config = dict(
    n_layer=12,
    d_model=384,
    n_head=6,
    n_kv_head=2,
    head_dim=64,
    d_mlp=1024,
    vocab_size=32000,
    activation='swiglu',
    norm='rmsnorm',
    norm_place='pre',
    norm_eps=1e-06,
    positions='rope',
    rope_base=52800.0,
    rope_fraction=1.0,
    qk_norm=False,
    attn_scale=0.125,
    bias='none',
    tie_embeddings=False,
    parallel_block=False,
    init='uniform',
    init_std_qkv=0.024,
    init_std_o=0.0,
    init_std_up=0.024,
    init_std_down=0.0,
    optimizer='cautious_adamw',
    lr=0.00123,
    lr_mult_up=0.692,
    beta1=0.95,
    beta2=0.95,
    lr_head=0.005,
    grad_clip=2.0,
    warmup_steps=271,
    schedule='wsd',
    decay_fraction=1.0,
    decay_shape='linear',
    final_lr_fraction=0.1,
    batch_tokens=[131072, 262144],
    seq_len=1024,
    doc_mask=True,
    train_tokens=867200000,
    steps=4553,
    dataset='wikipedia_en',
)
Each number is 500 + 40 x the weight over its row's rms, rounded and kept within 0 to 999. Layers, rows and columns count from 0. Numbers have three digits each. The size before them is the row's rms in percent of the matrix's.

# layer 6 MLP gate, 1024x384, rms 0.0346, rows 428-470, columns 192-255
098:474442509467520504462548555435555486506467449542533476507422489486479493485411485502514434504489464450463507522403557508505483482436552591532494506526475563502457439471453528521487567442480484
099:572463545514591501489552512529498506480466500454494460539506565484504525523520464499514518520457502465429495563540489480470543514560543514547483544506498451489542557463485534518519484450533527
101:549598525524504552493459500524421525397530445516459512522471444497471425445480443434552451474517503482510520560440563488555491485478482443533519516481453519463490509471506480494507542532564407
093:524427480505537475471524491493497486538511423499517467495526484524463507549530513491460607537469477465468451511515433483395485393488574488530461477428503427472519455501477467481447441398509475
094:561535487545408481453566518435501537524570464506508547629560515434466558543548530448545538550565491466467482526558538497487478499478475498446436497491589480447477502509480522467474454461519498
094:451528557580483581493459457544486450552461431546550442460566523580498453560446482421466491409500503532495435495479512509513547530533569492570473539519463475531473444549497542533480550467478556
104:520451526485455417408506503476478516460505507501484539572462529485504451496529506522503475471482495481408508549507498489540466469494566525490494577497564521494522498512439505491458528493545476
109:489556463454568512530517475556513471507502507564548451522544511516522512512434518537483496441509501543550472388513535509497453532464518527452452498505523547429552512465491457523495490527416445
092:496519533524552495529469494506498473434432593534515527472560496519498478462468455467420532511438451508525433537512527563498556495547518563495605486442586498554497558503486537452543470456491486
090:518531524501445565523481556471444481501525519511481444492498509582485577481447464520455477513538493476417535513501537578567487570513490479562547523435536566454579516526437519520447564481496489
108:529500501476516538522503469470507527473452473462548522493488575530556460513479506474477483552430492476550450455458481520427576482520518503540480543491487516543542467509530485444513460494482434
097:541509535506495490448463542481555543456482503480513468481568552473533438512454529470528407514508402468586529530472475496492479589534526508570429589526435480560489464494491458520453518486456477
092:566471460528451488477496519461568475475531431488522471510475452466443515561495449484471517496452514487563464452488489479473564551559488552578508492487486486463471529505601498458504503484484497
097:492496499497516519544575426513471447491440545531539551541499447452506525531517477488531442466477471514471451487525514528565491552554504494527529486466510502467562525507480484515532540422446440
101:567485458430525521464468430476511518488487484501483518538453570539541483493514525471537482489540524561462521489504551538513543539440532477460490445435442532469466463506517479524515455446537550
104:542506485526487448500494451489500558547442474508501529582384530498469441548446467521506524507437511502453489463480444563544508484446508486533464526424438534495469542581497536531539508507425539
116:505519524555499458529563478521498425524548517496470499520515438430396567486559466492499548516539465533485463543443561509538459482559495524459489468394529496500442540535526415477500401532551574
093:476467413525492505492555628478436535481457464498488497509486477460480471481504489575573544487471551492501492517508471564494509422439533583519584503499511473545525435529467511519509480446491489
096:558516505484514492464527472508482525424580501505556502514495459462465479487501582480554492513512503561492541407562490507479460529525506411481480595492470522510503547399452564567506477520467474
094:470491531546589483448485518413460538510489465482491439499488480471471482514502437519540466506487496467478471558580459505474498479455512491484453529516511467539497435480500514498490432554464500
110:481500476564520516490485466554539497517527487571547481438502511581505519495459439527488471487549527500556500545483469439535471503510523535512426509469503556460521465490421499476462508521534480
090:493483541519513466503500415494469519489533389478496398418568469502461460536457495403529529470436509481565558484483482517514534515495562619529460496529447506479511530482461556470433480452483516
103:495545424510502526537613540557558503438448536495498487519548550599518498500475493568421520546529519486524472499530521533542530463534392509495572502530551489504490558491423531475563489402491496
097:486504523537507468558517451532516453457510532524491555551525556552469505578492464493551490445497481540492426486499571501551493563549521533513523510520468479513588467475554544499430521483499474
099:523466548508509483479453507462508502530533481548526576490478562608422494506501498534426460489456577453508520496473553507440474530413555483540517446492487444528607445524460509557482501481487498
086:553469507474462483476555524440499491496466595453461533511463464509552533512482460550478484508491548542530519482488500467393522486428530514489533480484507484538453525484510545494472463530570496
096:535493505454515513489547466453472535469467526433455526469477538455524491466451540509532442486539536483481538483463475491486500510470539551558478520533547490524451498425533474525476406574541548
102:496487487488474494444477496510547561456474521487528447478472478464554471561519516522594504489472543490544520517537517446506532503482580561473403557547483490519564523552491446568536472514423490
109:538555514467479501457483515475488497495515496508506526501472537498472419449478444540501434437436472476482485498401446516497539526465535482512517516536393440469558425520496405542470483551477531
101:477540515466551527505500500465470507397487423503503513580532543520523490438466524481518520430558481522533504502443469512498483460493541447506519526491566485559491454465542435532490490498498530
103:536456519536560405552451525496515517479539495506552563499567516529577486494457422487463509532449500539495530504500447469527529526528481494525480582460469450545569545524497469442498508492573481
107:522462567450547482494567453500523529492504491545494500521471526517537420571411458502482511556466425493520477547472496483502587484513499542542418487521434413522507489546543527508532509449548494
083:584481539525556494513516492528569515608497484472493542520528533509548444487442521503549423467447482465492538508563496494434560549447482469487521497490559521548578452473508546466504510445461553
107:556494436552444443479552479516483467474474518509498480489506499454485499481480514485515507488553493586542449524576493490504511525501408479526531494466532432535462515502523498575527450535530544
099:497490531496425559438516452507456419471470466550488457496489491538468530413454464499516505453421473493430491528431500549505492525472519529491500528514487409535433481515508542478499424518449479
091:413540447520470428543478515453501481489499520484493531469447558522539514527517467553561508541534459547490476492542479546531488450481537538542460423466437492494510500559482572487490509508529491
095:514508536486474562385516468492466546558523519482472487464467559465533496489493533535520482496516551552432451472508477470523532499468574506531488520419477494510563418485459546457411547500578452
102:493495492492494473493480464495517533494502497523528465482501543502515515602553469568503464491466520548548501568610437592478501537557509573481510425508484446508473480503462498474540530478510523
102:516543576520497553528544455509477487482569587530561477527507488422474451504534477479478509535485514510441471467498520547539510459470519494487456491503550418363466463478498460447485458478592569
109:569490465507461515499429464436512494481450469549493428531501533538499488514463528569483513483461503516506445530481487486494516393552516488476449564535494480471537515507498554541529548520489476
089:491468533420520496546514526524467455459450510566593538510435511569499476441446508472487484459504479507510476573441523515543491553499488495459565487584469398480458526595448523508494536529482450
103:502454540459518501518486517540471428500523497529466517554503452535546557501424448428476510562479494505573520506440522485418552530502538471555487491569498474484526517559484512446527515541497426
112:533497539485435559547518573540596468527558550521564532498544534511474495539416449473496552526507493508546432474499537488482549511503506596493514514515532496530527497553515426499486544535487550